From a checkpoint of a small transformer trained on Wikipedia.
Size: width 192, 3 heads of 64 (1 for keys and values), MLP 384 tanh GELU, vocabulary 6758, 5.36M parameters.
Architecture: RMSNorm before each block, untied embeddings.
Training: a variant of Adam for these matrices, 215M tokens, 13141 steps.
Each number is 200 + 20 x the weight over the matrix's rms, rounded and kept within 0 to 999. Layers, rows and columns count from 0.

# down: layer 8 MLP down (transposed), 384x192, rms 0.122, rows 7-75, columns 0-47
# up: layer 8 MLP up, 384x192, rms 0.0757, rows 8-76, columns 0-47
down7,194,187,199,206,203,184,172,190,190,179,184,235,176,180,220,196,212,163,215,171,189,173,188,210,176,230,200,190,189,183,221,210,182,214,171,209,225,202,178,185,195,214,207,188,214,208,226,219
up8,208,192,226,206,209,238,193,194,243,208,231,190,214,198,171,223,168,184,198,199,221,199,196,187,198,202,225,185,166,182,203,155,180,193,199,172,218,218,206,209,209,201,194,211,223,189,181,176
down8,195,200,232,200,197,202,221,204,204,200,198,194,188,208,219,196,163,173,192,217,208,216,208,228,189,178,194,204,179,179,200,182,208,213,181,203,199,194,182,187,207,204,203,187,199,193,213,198
up9,208,195,175,187,211,162,190,212,195,186,177,205,191,226,211,239,226,216,166,193,225,246,197,218,180,183,212,179,187,199,168,208,234,217,202,178,211,201,222,195,188,172,190,194,200,193,198,209
down9,210,198,231,216,222,178,193,180,196,229,174,198,230,177,172,200,208,211,209,220,180,176,209,230,212,183,218,190,191,197,194,229,204,195,207,187,212,205,169,194,190,218,195,184,211,213,192,229
up10,200,213,176,176,185,175,170,228,220,206,167,204,186,227,209,186,137,228,193,225,190,191,218,205,221,197,187,211,170,161,231,204,197,199,185,187,206,210,202,196,179,166,223,187,205,205,198,184
down10,194,182,179,180,186,211,227,192,196,202,194,201,219,198,196,205,198,195,236,174,199,187,184,214,185,175,199,191,223,184,179,219,183,171,230,198,233,212,214,187,179,200,203,190,196,208,227,234
up11,188,203,192,204,205,204,240,185,194,205,222,139,189,182,206,259,182,222,229,217,216,190,148,246,177,209,214,180,215,210,204,196,233,224,155,186,184,177,181,227,212,196,223,188,179,147,225,209
down11,186,205,208,195,243,234,161,200,173,225,205,205,221,225,198,185,191,163,184,179,167,204,224,183,209,163,173,214,196,212,219,232,216,209,219,197,192,203,223,184,188,206,197,219,202,211,219,191
up12,189,186,209,179,190,250,204,164,215,226,214,158,209,205,227,200,186,213,194,183,203,204,178,203,178,206,217,181,199,192,212,188,179,211,168,196,205,195,242,216,196,215,212,192,196,186,193,186
down12,217,224,179,201,194,202,180,179,182,179,183,213,205,198,198,189,225,192,195,181,176,183,205,196,242,194,193,204,195,216,222,207,224,201,214,187,186,228,187,181,179,206,154,181,209,193,236,205
up13,190,220,190,197,206,214,230,194,227,214,176,209,211,184,210,179,188,225,158,236,223,217,199,228,206,203,232,135,191,191,215,198,168,184,230,198,158,210,208,200,176,209,226,202,219,181,210,192
down13,221,192,199,203,209,180,176,225,195,225,190,188,214,204,203,224,199,189,204,191,191,197,193,187,226,196,196,227,223,187,184,183,226,205,192,188,207,182,185,185,227,205,205,186,205,187,184,220
up14,212,210,216,190,218,231,225,154,196,203,193,180,211,188,194,172,185,200,178,192,199,216,186,206,209,197,208,226,207,213,237,197,157,224,219,179,189,173,216,230,184,245,201,186,187,220,191,202
down14,169,195,177,202,222,179,194,206,204,209,209,176,247,228,184,195,189,194,200,219,152,165,185,203,227,190,228,226,191,182,179,192,251,201,179,184,182,206,202,190,199,182,202,204,231,204,235,173
up15,182,185,211,184,182,210,179,241,248,200,154,199,153,228,195,182,175,222,181,239,168,176,257,177,197,240,208,145,164,210,229,199,207,236,204,194,188,177,225,210,188,192,186,225,210,157,196,172
down15,186,177,191,210,176,214,191,186,170,200,218,182,205,163,179,240,269,193,170,209,174,226,194,210,201,211,196,209,210,184,203,197,191,183,187,176,190,150,233,221,214,163,168,179,202,207,211,170
up16,207,208,226,221,209,197,206,236,237,190,179,200,172,213,208,201,186,221,214,227,203,223,200,219,196,185,179,202,214,179,196,201,205,206,215,178,173,211,166,167,199,190,162,234,186,192,219,206
down16,171,192,225,209,192,209,202,186,180,193,184,210,177,208,200,205,212,230,179,187,153,185,210,173,176,203,226,207,213,203,212,193,168,180,207,191,207,212,183,207,211,158,182,181,207,169,192,201
up17,176,191,231,198,201,192,210,220,197,195,181,178,197,217,179,210,195,250,214,202,216,192,177,185,191,183,186,205,195,162,188,217,200,167,196,203,206,189,211,189,189,220,179,188,177,167,195,213
down17,231,230,204,212,207,214,203,197,220,207,235,197,197,171,258,183,189,160,213,220,193,173,214,220,213,225,215,184,183,235,216,192,202,200,231,197,180,230,153,200,204,196,182,229,217,216,171,224
up18,171,188,215,207,187,215,182,155,208,243,215,166,219,210,215,208,203,218,221,199,212,198,221,212,194,157,193,203,195,183,243,224,229,195,200,168,229,188,203,173,160,219,214,203,195,196,187,199
down18,179,191,206,186,170,218,175,204,194,194,224,192,175,191,198,201,196,179,194,195,194,201,207,188,188,254,198,213,180,200,189,230,186,214,192,190,174,151,181,210,199,184,198,205,221,187,212,180
up19,189,163,179,183,219,215,213,227,199,226,222,176,220,197,216,239,196,220,234,175,202,183,207,205,233,163,195,175,156,221,218,186,190,209,171,198,240,180,182,210,213,169,205,243,157,211,210,204
down19,183,205,218,182,190,199,212,195,182,200,191,283,199,203,166,232,177,172,200,192,201,176,217,195,163,203,160,210,203,147,181,173,204,207,177,220,203,229,194,234,186,180,203,158,195,223,189,222
up20,198,208,247,223,207,178,217,216,242,191,199,206,193,221,226,208,196,217,173,201,197,203,218,190,176,206,176,194,189,246,184,200,232,227,259,155,186,213,160,202,154,220,214,206,167,197,248,202
down20,170,210,199,204,199,186,186,160,211,178,208,226,173,202,221,159,185,159,176,192,196,205,212,221,197,248,177,190,232,213,187,198,230,247,158,191,189,233,181,249,251,193,172,145,184,186,147,200
up21,172,205,223,227,197,202,181,206,194,186,199,210,213,182,226,216,190,232,185,233,207,201,180,178,203,198,190,196,192,210,179,217,226,178,195,178,242,224,187,197,218,189,179,190,220,171,191,208
down21,206,194,190,188,185,214,208,177,180,189,195,161,220,185,182,197,221,211,183,197,146,194,204,217,201,172,206,227,211,217,208,179,196,199,176,188,183,210,183,185,180,201,180,197,208,173,239,237
up22,203,201,206,204,218,189,196,208,199,233,183,190,187,204,185,190,191,222,196,215,196,213,240,170,207,182,192,194,173,184,202,180,198,198,189,198,216,197,183,180,196,189,191,225,199,207,208,172
down22,189,199,190,182,206,202,182,199,151,173,226,227,207,206,207,205,238,178,199,177,179,192,203,204,202,227,234,189,193,219,217,234,227,187,184,190,168,209,199,234,195,180,208,186,208,208,227,221
up23,204,191,164,171,195,193,172,183,233,204,195,186,184,188,206,239,215,234,204,176,233,190,208,211,185,187,199,178,183,206,202,220,231,230,160,188,167,196,224,212,162,231,211,174,195,198,215,182
down23,217,173,212,146,190,182,152,175,165,194,199,213,202,212,195,213,250,227,219,190,190,235,223,186,200,193,205,203,207,226,222,214,240,197,190,184,199,194,202,211,231,183,186,158,211,201,184,168
up24,174,210,248,184,204,212,180,206,163,146,186,167,211,189,210,225,210,191,205,217,228,196,225,248,220,246,218,193,184,216,222,172,231,245,179,175,216,249,206,201,209,211,179,180,197,221,189,160
down24,212,211,203,175,216,211,207,213,231,211,200,213,207,197,180,191,165,210,189,220,200,194,198,165,205,191,207,177,182,170,193,190,191,179,223,228,182,205,208,206,200,190,210,234,203,165,237,205
up25,220,212,195,183,202,195,207,220,194,198,187,195,171,177,175,193,244,197,184,201,198,213,236,184,188,210,188,172,171,204,278,228,201,235,228,192,184,206,194,195,191,185,166,208,218,176,192,175
down25,199,222,235,201,212,181,205,176,169,219,212,197,219,190,217,187,236,166,196,194,169,196,179,202,190,150,210,198,186,171,205,197,214,206,151,187,204,196,188,223,245,196,226,194,183,207,243,214
up26,224,198,215,182,190,194,157,188,172,213,208,170,225,184,177,220,227,226,190,197,192,227,215,198,232,180,176,183,198,197,200,216,186,223,233,194,224,195,201,213,193,188,167,199,221,212,220,214
down26,199,184,187,235,250,213,242,192,214,182,227,206,186,200,214,170,175,182,188,198,195,171,217,210,196,235,231,183,213,203,158,198,207,199,194,184,204,153,216,176,197,191,208,175,202,214,185,208
up27,194,207,224,213,209,216,179,214,203,212,219,185,207,217,197,207,204,215,217,186,232,190,213,188,179,185,194,181,171,169,216,192,244,202,177,168,213,209,190,194,214,171,193,237,178,201,177,192
down27,200,191,201,224,184,230,224,194,205,202,232,180,214,212,195,186,210,174,179,216,188,172,198,209,194,214,216,205,187,237,202,214,193,236,217,214,168,182,204,198,215,217,200,193,203,179,206,260
up28,200,175,219,195,201,253,188,193,220,215,175,223,195,196,205,232,190,200,181,199,201,201,175,213,161,178,209,214,213,180,186,169,210,191,183,203,210,197,230,203,218,203,166,235,197,176,205,203
down28,217,197,162,189,203,189,213,204,188,172,195,162,217,182,197,207,141,201,230,189,255,204,209,188,201,206,207,181,218,192,211,223,171,194,214,238,182,226,190,165,213,177,193,187,190,205,205,195
up29,166,162,227,177,196,214,190,236,185,197,206,153,196,202,197,209,189,221,218,206,221,233,204,170,191,166,200,212,191,213,219,194,198,186,179,191,237,193,224,213,162,219,201,199,194,202,207,155
down29,213,220,234,207,225,191,207,188,196,196,183,209,230,210,201,187,171,199,208,173,192,170,192,212,198,233,215,181,205,192,178,195,198,234,203,202,157,229,191,192,218,163,207,176,209,225,174,213
up30,226,208,207,185,200,198,174,201,222,202,177,223,193,163,197,233,194,194,184,208,200,202,188,189,228,223,209,171,164,151,185,176,205,215,205,206,203,191,206,199,215,207,184,227,213,195,180,200
down30,201,181,200,183,193,211,183,219,185,192,202,174,206,214,208,200,199,195,199,200,214,200,195,205,207,210,196,196,207,210,199,221,205,180,213,192,202,185,214,209,200,195,211,207,195,200,212,186
up31,200,187,177,176,199,232,180,202,196,227,192,222,195,212,177,189,153,204,213,203,196,187,204,191,234,191,218,209,173,202,214,210,199,211,209,128,213,213,188,180,211,159,189,195,218,200,188,202
down31,208,216,211,213,188,211,223,195,202,205,199,188,209,187,207,208,195,180,189,203,212,205,196,204,212,209,193,200,205,186,199,189,192,189,198,234,196,174,205,193,193,213,200,194,213,217,201,202
up32,218,173,226,175,203,202,175,235,231,178,159,213,206,209,221,164,229,221,140,259,230,218,166,174,219,166,206,200,215,186,215,185,203,230,222,183,192,187,270,187,207,207,213,199,213,169,237,185
down32,232,188,181,178,223,176,191,192,179,212,245,211,210,225,184,218,173,201,216,161,176,208,200,190,207,203,193,210,199,215,189,234,195,195,194,219,200,208,182,189,185,212,260,195,203,212,220,233
up33,191,165,236,202,177,227,176,245,176,236,149,216,198,213,200,207,151,215,180,241,231,198,213,178,224,193,195,131,188,173,183,135,233,218,242,190,221,246,176,156,234,195,169,241,254,183,194,212
down33,209,248,185,198,196,213,199,179,199,200,232,193,190,151,201,226,194,190,199,153,212,197,193,208,211,222,184,200,193,204,204,188,169,219,169,204,155,172,207,238,213,195,173,168,194,192,231,182
up34,167,217,242,206,205,223,185,230,206,225,188,195,233,196,180,206,229,196,197,240,185,208,186,188,239,196,209,177,239,171,195,194,199,206,199,185,211,197,174,209,239,188,217,274,180,182,216,211
down34,251,163,198,195,193,176,208,210,199,210,161,216,213,209,172,227,181,205,221,226,213,217,218,180,181,174,164,181,194,207,241,221,197,190,199,231,207,225,227,186,205,202,203,186,166,242,197,200
up35,181,190,182,207,208,204,161,220,201,205,200,189,248,199,210,191,216,210,223,220,190,212,204,193,204,191,206,181,210,202,184,187,209,215,196,188,167,174,187,220,164,228,213,201,190,203,214,215
down35,225,188,179,202,211,205,234,185,219,233,174,198,192,176,194,168,178,228,175,193,212,171,168,185,247,199,185,220,209,169,192,191,187,206,216,206,182,199,208,214,213,171,231,230,205,184,206,207
up36,183,203,200,214,184,204,196,187,193,213,205,185,227,189,187,205,187,186,187,223,203,212,200,229,159,181,170,209,186,188,207,184,221,231,222,157,187,188,211,163,187,247,212,184,213,189,214,172
down36,197,168,223,212,152,217,162,226,210,172,211,167,203,199,187,204,236,163,179,228,237,196,248,203,219,158,192,185,186,179,199,191,178,187,185,207,230,185,193,201,191,204,194,193,231,206,182,206
up37,199,208,180,180,197,199,204,202,195,180,220,201,197,196,146,209,201,187,229,207,193,163,191,159,205,199,250,212,212,231,199,220,187,234,220,176,188,186,193,206,180,188,214,207,195,203,193,191
down37,211,201,216,214,190,213,206,203,208,216,186,193,204,200,238,202,188,205,185,198,219,225,207,228,203,201,162,189,188,172,203,179,202,178,185,222,207,205,206,197,208,202,191,200,212,201,207,201
up38,184,188,227,212,220,166,167,217,182,177,222,164,202,175,166,185,241,171,258,180,189,159,189,210,217,208,145,222,168,221,208,205,229,218,205,187,208,152,200,246,197,220,199,197,173,204,187,236
down38,218,206,194,203,173,209,218,218,206,215,196,206,221,197,222,199,190,201,200,192,198,204,219,163,190,206,207,181,192,222,176,204,166,161,194,164,218,203,183,199,216,193,207,234,235,206,153,196
up39,148,145,165,209,209,204,176,194,172,189,224,204,195,209,216,213,228,217,193,256,206,216,190,221,210,176,207,135,185,181,176,235,231,213,219,165,222,202,181,214,231,217,227,187,207,222,209,233
down39,229,256,238,191,208,185,221,194,177,196,222,212,217,212,200,207,186,164,195,206,215,178,178,177,155,200,182,237,200,204,184,200,190,235,210,223,229,190,225,203,216,203,206,202,222,221,222,204
up40,210,186,188,196,198,215,206,218,233,200,186,203,187,182,222,219,194,189,182,209,202,199,216,228,202,196,176,182,215,189,197,185,179,221,176,189,188,213,200,208,200,257,162,202,185,191,230,228
down40,201,194,200,201,225,186,180,191,198,172,215,208,207,198,186,190,222,209,233,217,156,217,221,173,209,185,224,183,176,186,209,208,234,193,181,187,188,207,183,193,190,169,193,183,231,220,211,178
up41,186,196,196,198,216,203,221,216,209,204,187,176,193,207,179,192,191,209,228,217,216,211,243,208,197,219,199,215,185,207,207,162,173,170,217,196,189,191,205,178,199,233,153,206,201,218,199,196
down41,193,196,205,207,206,183,192,186,185,173,198,209,189,173,218,216,200,163,193,197,173,188,189,197,211,197,220,204,203,212,229,214,220,220,184,199,221,220,200,209,232,200,199,179,209,221,206,182
up42,202,216,202,204,210,191,222,197,215,186,214,214,207,197,196,168,207,242,197,220,214,190,197,199,223,216,210,192,196,206,232,196,191,232,232,187,198,191,185,245,182,188,215,198,186,214,202,205
down42,163,179,208,206,199,180,193,191,169,207,216,203,199,213,179,224,242,174,235,210,167,178,192,186,192,180,191,230,237,202,217,247,223,200,193,216,160,202,169,192,198,193,196,163,210,233,190,182
up43,210,212,199,199,213,204,226,180,185,151,223,195,166,222,183,207,197,183,229,191,200,196,220,227,214,197,202,233,177,204,209,223,200,204,174,208,211,192,205,236,190,172,209,208,197,208,215,172
down43,195,192,213,192,201,213,183,213,211,221,201,173,226,176,206,188,182,201,175,205,195,196,199,179,210,198,199,194,210,196,196,182,206,239,231,206,211,187,212,185,195,205,194,212,199,202,206,213
up44,185,185,203,175,192,168,192,216,197,204,209,177,172,203,212,214,182,206,213,240,191,233,197,166,176,180,234,191,203,191,224,207,194,217,210,194,189,195,173,183,192,232,192,210,221,195,215,181
down44,176,185,200,205,222,220,190,190,187,164,194,191,221,196,188,215,215,213,226,215,131,179,231,197,218,208,176,194,220,198,166,196,198,171,174,198,181,169,176,207,222,187,207,201,169,190,201,188
up45,160,181,234,166,215,225,177,212,227,220,227,165,225,230,210,191,210,218,195,199,239,220,194,168,207,199,169,214,194,182,238,187,208,191,179,171,207,179,217,192,212,204,180,187,209,225,168,186
down45,202,235,196,209,197,200,197,210,193,188,195,217,168,188,173,209,163,177,200,185,192,193,227,200,224,210,252,179,203,147,189,218,201,209,207,216,235,202,174,210,201,225,203,196,223,222,254,206
up46,189,211,185,198,178,215,199,204,199,193,187,211,212,218,229,211,166,190,175,220,206,200,151,229,202,188,213,189,219,220,157,170,192,181,215,183,229,207,184,213,196,214,201,214,195,204,209,229
down46,209,201,195,183,162,198,193,190,206,169,212,239,172,201,165,180,180,190,217,181,188,185,199,203,196,206,239,223,224,186,216,227,244,212,181,219,193,208,196,187,201,172,181,199,185,196,226,210
up47,232,242,218,197,226,178,225,173,231,241,169,190,232,229,209,234,187,203,136,228,230,228,243,211,231,193,203,153,137,196,203,198,195,209,223,159,221,212,197,219,215,178,230,208,212,150,201,184
down47,183,152,199,197,220,193,178,214,193,162,204,177,197,194,208,208,221,220,236,199,199,187,175,196,221,209,170,193,194,216,202,186,210,197,222,198,179,205,206,228,204,189,201,229,197,197,210,183
up48,193,186,198,201,207,248,167,262,234,199,185,195,190,192,224,189,218,211,166,209,224,202,234,207,189,194,198,190,194,205,214,204,221,174,212,186,211,228,208,195,226,209,201,177,216,194,182,179
down48,214,215,191,229,208,198,194,189,208,198,205,209,195,209,171,176,186,180,173,223,201,181,200,169,199,199,180,214,193,205,155,194,219,236,187,182,232,201,218,215,193,204,195,174,166,192,190,183
up49,229,200,171,162,185,209,214,213,208,219,213,163,219,213,206,185,220,203,224,229,187,195,205,230,195,193,211,216,217,200,213,172,182,195,192,182,168,164,236,207,188,219,199,186,206,186,207,197
down49,195,185,184,210,214,206,217,180,190,219,179,205,169,190,196,162,197,177,220,176,189,222,233,196,179,222,160,214,225,164,186,211,182,189,167,225,226,208,209,197,196,206,208,179,203,188,182,197
up50,189,225,181,197,204,202,212,198,192,177,213,207,204,201,178,202,215,173,225,189,193,181,206,169,196,205,224,217,213,238,196,226,198,215,204,208,184,190,200,202,191,189,213,183,179,211,186,202
down50,211,199,216,209,192,213,196,207,212,222,181,191,201,194,231,199,186,214,180,199,218,230,207,233,197,200,157,183,185,167,202,171,201,181,195,211,202,205,201,194,202,207,188,209,208,195,207,203
up51,196,164,191,186,215,196,201,212,201,200,215,165,183,205,201,186,210,217,215,200,229,194,258,203,202,209,196,205,173,201,214,196,181,211,205,176,169,178,219,213,189,236,213,162,197,207,191,176
down51,215,189,230,207,230,178,188,186,196,206,225,213,203,185,181,216,249,193,236,210,173,196,197,198,194,163,240,186,199,225,199,191,219,177,203,197,185,226,214,170,211,171,156,209,200,248,179,214
up52,210,201,220,199,205,209,197,185,206,198,190,193,214,228,184,203,208,219,147,242,227,263,238,211,183,194,180,204,210,170,186,173,189,226,238,176,192,180,182,212,196,191,234,167,209,187,188,204
down52,229,211,196,204,209,174,187,228,195,205,247,215,181,222,210,222,221,201,217,176,189,177,202,200,196,207,231,194,205,227,198,214,226,210,214,183,183,225,173,173,213,179,177,223,187,193,161,198
up53,191,181,210,165,189,232,209,206,210,212,210,170,209,176,219,229,232,210,164,200,194,222,177,226,194,204,204,204,206,239,178,185,207,207,207,201,189,211,224,235,194,219,164,197,201,198,214,201
down53,198,186,189,196,223,201,191,202,201,219,196,211,200,200,182,185,189,218,228,199,226,174,224,190,178,192,236,203,190,211,190,220,186,244,228,177,212,190,174,201,188,198,219,193,203,200,191,191
up54,215,206,262,173,211,245,192,191,215,185,178,166,159,216,217,220,185,231,214,222,191,206,180,198,195,201,181,217,164,189,226,205,163,209,199,161,204,179,211,218,205,209,213,202,204,191,196,188
down54,164,173,177,165,211,168,198,155,209,180,228,187,192,206,177,200,244,218,201,194,212,176,195,167,217,168,205,180,205,209,236,192,211,203,253,179,140,217,173,200,223,185,201,209,158,182,209,201
up55,197,187,199,172,220,182,211,211,197,198,191,214,199,222,220,201,200,238,201,220,225,198,208,232,199,184,194,175,153,207,199,209,217,172,221,211,187,202,211,173,218,178,210,215,195,212,211,209
down55,182,202,199,206,209,203,219,179,192,212,205,219,193,183,198,198,223,212,208,169,190,220,213,224,195,222,206,227,218,185,186,197,184,188,183,215,205,230,205,214,201,160,166,212,185,188,203,151
up56,201,197,216,199,225,214,190,216,190,203,224,196,179,206,186,212,223,201,187,220,214,205,218,207,189,225,170,204,199,207,201,220,200,191,227,198,182,198,185,200,184,192,223,201,237,183,186,198
down56,181,224,186,191,200,198,198,213,222,209,241,212,190,212,157,200,172,190,209,191,237,162,200,162,195,218,244,215,193,194,189,210,197,204,197,196,188,186,204,176,201,196,238,210,199,215,183,215
up57,212,199,221,191,193,216,226,238,234,202,171,162,174,239,202,183,196,181,222,242,194,188,232,212,187,240,185,162,209,202,204,180,182,199,208,189,201,209,196,172,203,201,201,225,183,196,199,178
down57,208,201,249,199,200,166,177,169,174,178,221,212,216,192,189,207,213,206,216,190,175,218,212,188,225,192,206,211,212,210,200,211,197,203,194,205,191,166,192,197,199,171,190,159,197,206,229,210
up58,194,192,178,186,202,216,207,205,197,194,221,190,214,185,213,191,170,225,212,207,212,198,191,185,200,206,230,208,204,213,221,196,196,183,206,201,217,178,191,213,196,208,204,187,202,214,189,193
down58,216,203,214,212,192,187,207,176,201,178,192,230,163,207,170,201,183,173,213,186,199,182,206,218,181,199,180,204,216,189,193,188,187,209,188,221,206,225,210,196,205,169,203,194,214,225,169,196
up59,221,199,204,202,221,177,191,216,231,226,214,197,176,213,221,184,178,220,178,256,213,198,211,181,246,187,203,161,194,155,178,201,179,209,221,162,174,193,157,231,220,209,226,196,208,199,205,190
down59,177,182,206,189,195,227,202,187,192,191,181,183,220,169,202,208,205,187,204,185,228,210,212,232,150,182,195,199,231,223,215,212,201,173,212,210,214,200,260,174,176,207,183,220,180,200,231,204
up60,170,248,196,205,189,215,195,224,205,183,215,199,181,188,188,220,205,229,185,202,195,224,198,172,246,228,206,198,190,166,204,163,185,212,208,191,202,158,194,212,214,172,188,153,184,195,215,203
down60,199,136,214,209,183,209,212,198,195,195,154,200,223,245,225,190,186,210,181,225,227,184,221,237,211,215,195,182,209,179,195,223,182,174,182,170,200,236,194,170,202,211,189,227,197,199,192,213
up61,189,218,189,205,193,202,176,203,190,222,218,201,203,207,199,197,222,201,173,219,200,225,178,200,223,184,212,197,207,202,213,193,204,214,232,193,231,201,167,162,202,164,163,229,211,196,192,183
down61,212,218,196,190,184,199,218,193,226,200,186,213,212,167,219,204,142,184,204,188,212,171,220,199,180,217,196,180,201,196,188,235,203,230,176,211,217,195,202,206,220,162,215,210,197,237,196,176
up62,176,186,234,239,201,197,208,199,201,194,178,184,222,199,182,158,193,192,190,239,226,206,201,181,201,190,178,215,198,187,203,172,191,204,234,168,178,210,195,228,193,231,196,180,225,209,203,190
down62,230,207,175,182,229,184,163,202,194,187,221,203,204,207,190,186,195,177,205,182,179,190,216,181,205,217,226,217,199,179,196,208,218,186,176,199,180,209,173,168,192,177,217,196,190,203,220,221
up63,223,192,225,208,188,201,176,175,222,183,221,222,235,171,194,228,162,204,193,219,191,204,214,212,238,256,207,200,168,189,194,172,207,216,245,201,215,176,196,219,212,223,210,205,192,196,214,207
down63,192,218,197,204,208,201,206,205,178,200,199,180,155,226,203,184,180,183,201,187,213,181,251,218,196,198,202,200,198,194,193,202,226,191,195,199,198,208,209,220,213,204,186,194,232,210,180,205
up64,209,178,229,185,248,208,195,209,249,219,188,177,218,214,204,192,185,210,216,230,207,208,204,230,200,187,198,213,197,183,181,158,194,230,148,170,186,193,185,217,199,244,206,203,210,181,185,191
down64,224,196,203,213,167,169,198,166,180,211,203,239,176,220,176,212,167,219,188,207,207,209,177,194,193,176,207,192,196,203,179,212,215,212,195,184,198,216,232,207,233,196,203,225,191,216,156,211
up65,214,212,189,192,196,230,203,192,174,216,249,179,216,183,216,215,239,265,217,198,216,243,216,224,206,218,158,197,196,216,214,208,167,186,184,190,132,220,207,189,154,255,185,203,202,203,235,182
down65,230,170,205,213,247,182,206,228,202,202,206,194,187,226,214,214,204,182,242,192,224,199,204,177,220,212,189,235,204,200,215,205,194,186,213,229,179,188,183,229,216,200,197,198,184,205,162,204
up66,203,172,173,219,221,214,174,199,205,203,232,215,209,201,203,186,229,191,151,206,210,205,189,183,239,163,203,203,199,144,195,184,211,215,193,192,266,161,189,201,190,208,177,224,226,203,205,176
down66,189,213,214,206,212,200,200,202,201,199,155,192,215,223,196,170,184,205,184,202,180,188,203,217,184,168,218,178,206,209,204,225,173,219,200,191,162,206,191,174,197,177,231,203,192,143,230,221
up67,188,225,215,226,212,204,149,203,184,207,192,190,248,234,247,172,232,205,217,206,208,192,231,218,200,193,184,196,207,226,233,168,255,207,225,180,243,213,201,191,185,198,172,208,186,189,179,212
down67,213,190,210,188,177,195,204,206,206,195,229,210,221,178,173,214,221,212,196,189,156,217,167,193,194,190,193,202,201,186,181,201,182,160,204,192,200,220,199,183,216,198,214,232,202,199,212,171
up68,198,166,197,203,206,205,205,212,213,197,176,198,183,217,214,235,195,213,168,202,210,192,190,221,179,181,222,157,201,194,203,184,192,215,228,199,221,185,204,208,167,216,207,191,184,185,213,204
down68,232,193,212,221,201,194,199,156,167,210,236,207,198,190,198,220,191,181,241,218,206,232,198,233,188,204,185,223,201,234,185,202,217,179,157,205,184,186,191,196,214,235,205,188,237,193,158,192
up69,214,220,214,223,187,210,172,211,194,213,208,227,226,183,194,224,215,212,191,206,203,199,194,202,196,206,188,177,210,211,189,204,211,216,199,193,235,214,207,186,199,181,161,242,195,186,204,201
down69,217,170,191,183,202,187,177,184,183,166,208,213,194,184,203,234,203,180,203,194,172,171,199,214,218,171,226,208,180,198,216,247,236,210,169,202,196,215,172,166,190,201,185,171,208,201,218,206
up70,230,189,193,206,198,188,166,287,208,188,199,195,214,218,212,194,154,219,223,242,183,196,212,185,197,178,204,183,179,176,211,195,226,216,214,189,214,199,193,212,188,203,198,199,194,208,210,184
down70,193,206,194,182,210,211,219,164,196,218,197,217,176,197,219,165,210,222,206,150,222,173,197,230,192,168,224,180,235,199,206,215,186,177,210,220,205,218,206,190,232,172,196,201,199,193,225,188
up71,170,182,233,194,193,192,188,242,179,203,179,156,189,219,185,170,185,208,152,265,207,179,175,175,202,184,229,217,154,200,212,171,201,215,215,202,201,230,204,186,219,174,119,184,241,223,154,194
down71,174,204,205,186,178,212,189,197,175,182,203,200,193,156,212,204,225,175,170,203,229,203,154,195,202,238,180,214,204,218,225,209,196,217,175,176,166,206,181,214,224,200,216,198,200,209,184,170
up72,184,220,201,199,176,207,200,217,193,183,195,203,195,194,181,204,199,223,197,228,210,172,208,191,205,193,210,206,179,176,208,190,205,219,213,162,215,187,182,199,192,202,219,197,189,187,213,200
down72,213,203,220,204,189,220,211,196,203,220,202,180,214,177,214,212,181,171,190,202,209,209,212,213,198,191,192,199,198,187,208,193,198,189,190,215,192,193,195,183,216,208,200,197,214,198,201,201
up73,204,184,204,215,181,206,195,207,205,192,205,202,216,203,205,199,216,232,209,247,196,199,189,204,194,210,191,197,214,187,211,193,218,219,205,189,194,214,213,199,187,238,191,239,199,216,196,238
down73,193,190,179,219,201,193,214,166,180,155,228,222,205,204,217,198,234,161,198,180,142,191,179,225,212,218,202,240,202,211,205,227,224,183,193,227,165,198,200,189,183,169,209,173,225,200,218,183
up74,192,205,215,207,196,206,186,213,207,198,213,185,216,226,194,181,197,206,178,215,206,182,201,198,204,191,187,214,228,211,235,154,215,216,202,167,206,207,233,232,170,225,197,201,207,208,185,226
down74,214,184,205,204,208,200,203,182,190,184,248,178,184,203,191,180,194,172,188,187,224,208,217,203,211,197,215,224,213,209,185,223,177,219,192,190,193,207,208,180,202,184,210,182,213,223,173,206
up75,190,185,184,200,204,198,218,189,190,209,165,211,212,195,179,190,194,243,173,217,194,224,206,190,204,205,215,228,213,211,164,183,212,180,212,184,172,158,186,222,183,231,200,187,229,217,236,199
down75,182,217,192,201,214,199,177,184,200,185,206,200,199,197,214,224,192,171,216,197,183,193,221,183,213,188,216,194,195,197,229,221,195,208,203,188,208,215,194,183,205,211,187,196,211,202,167,197
up76,173,180,195,175,210,232,187,157,221,228,243,176,192,180,202,213,197,245,162,175,195,213,212,205,163,197,216,194,177,197,187,194,245,216,186,151,233,169,208,218,198,195,231,190,229,201,199,207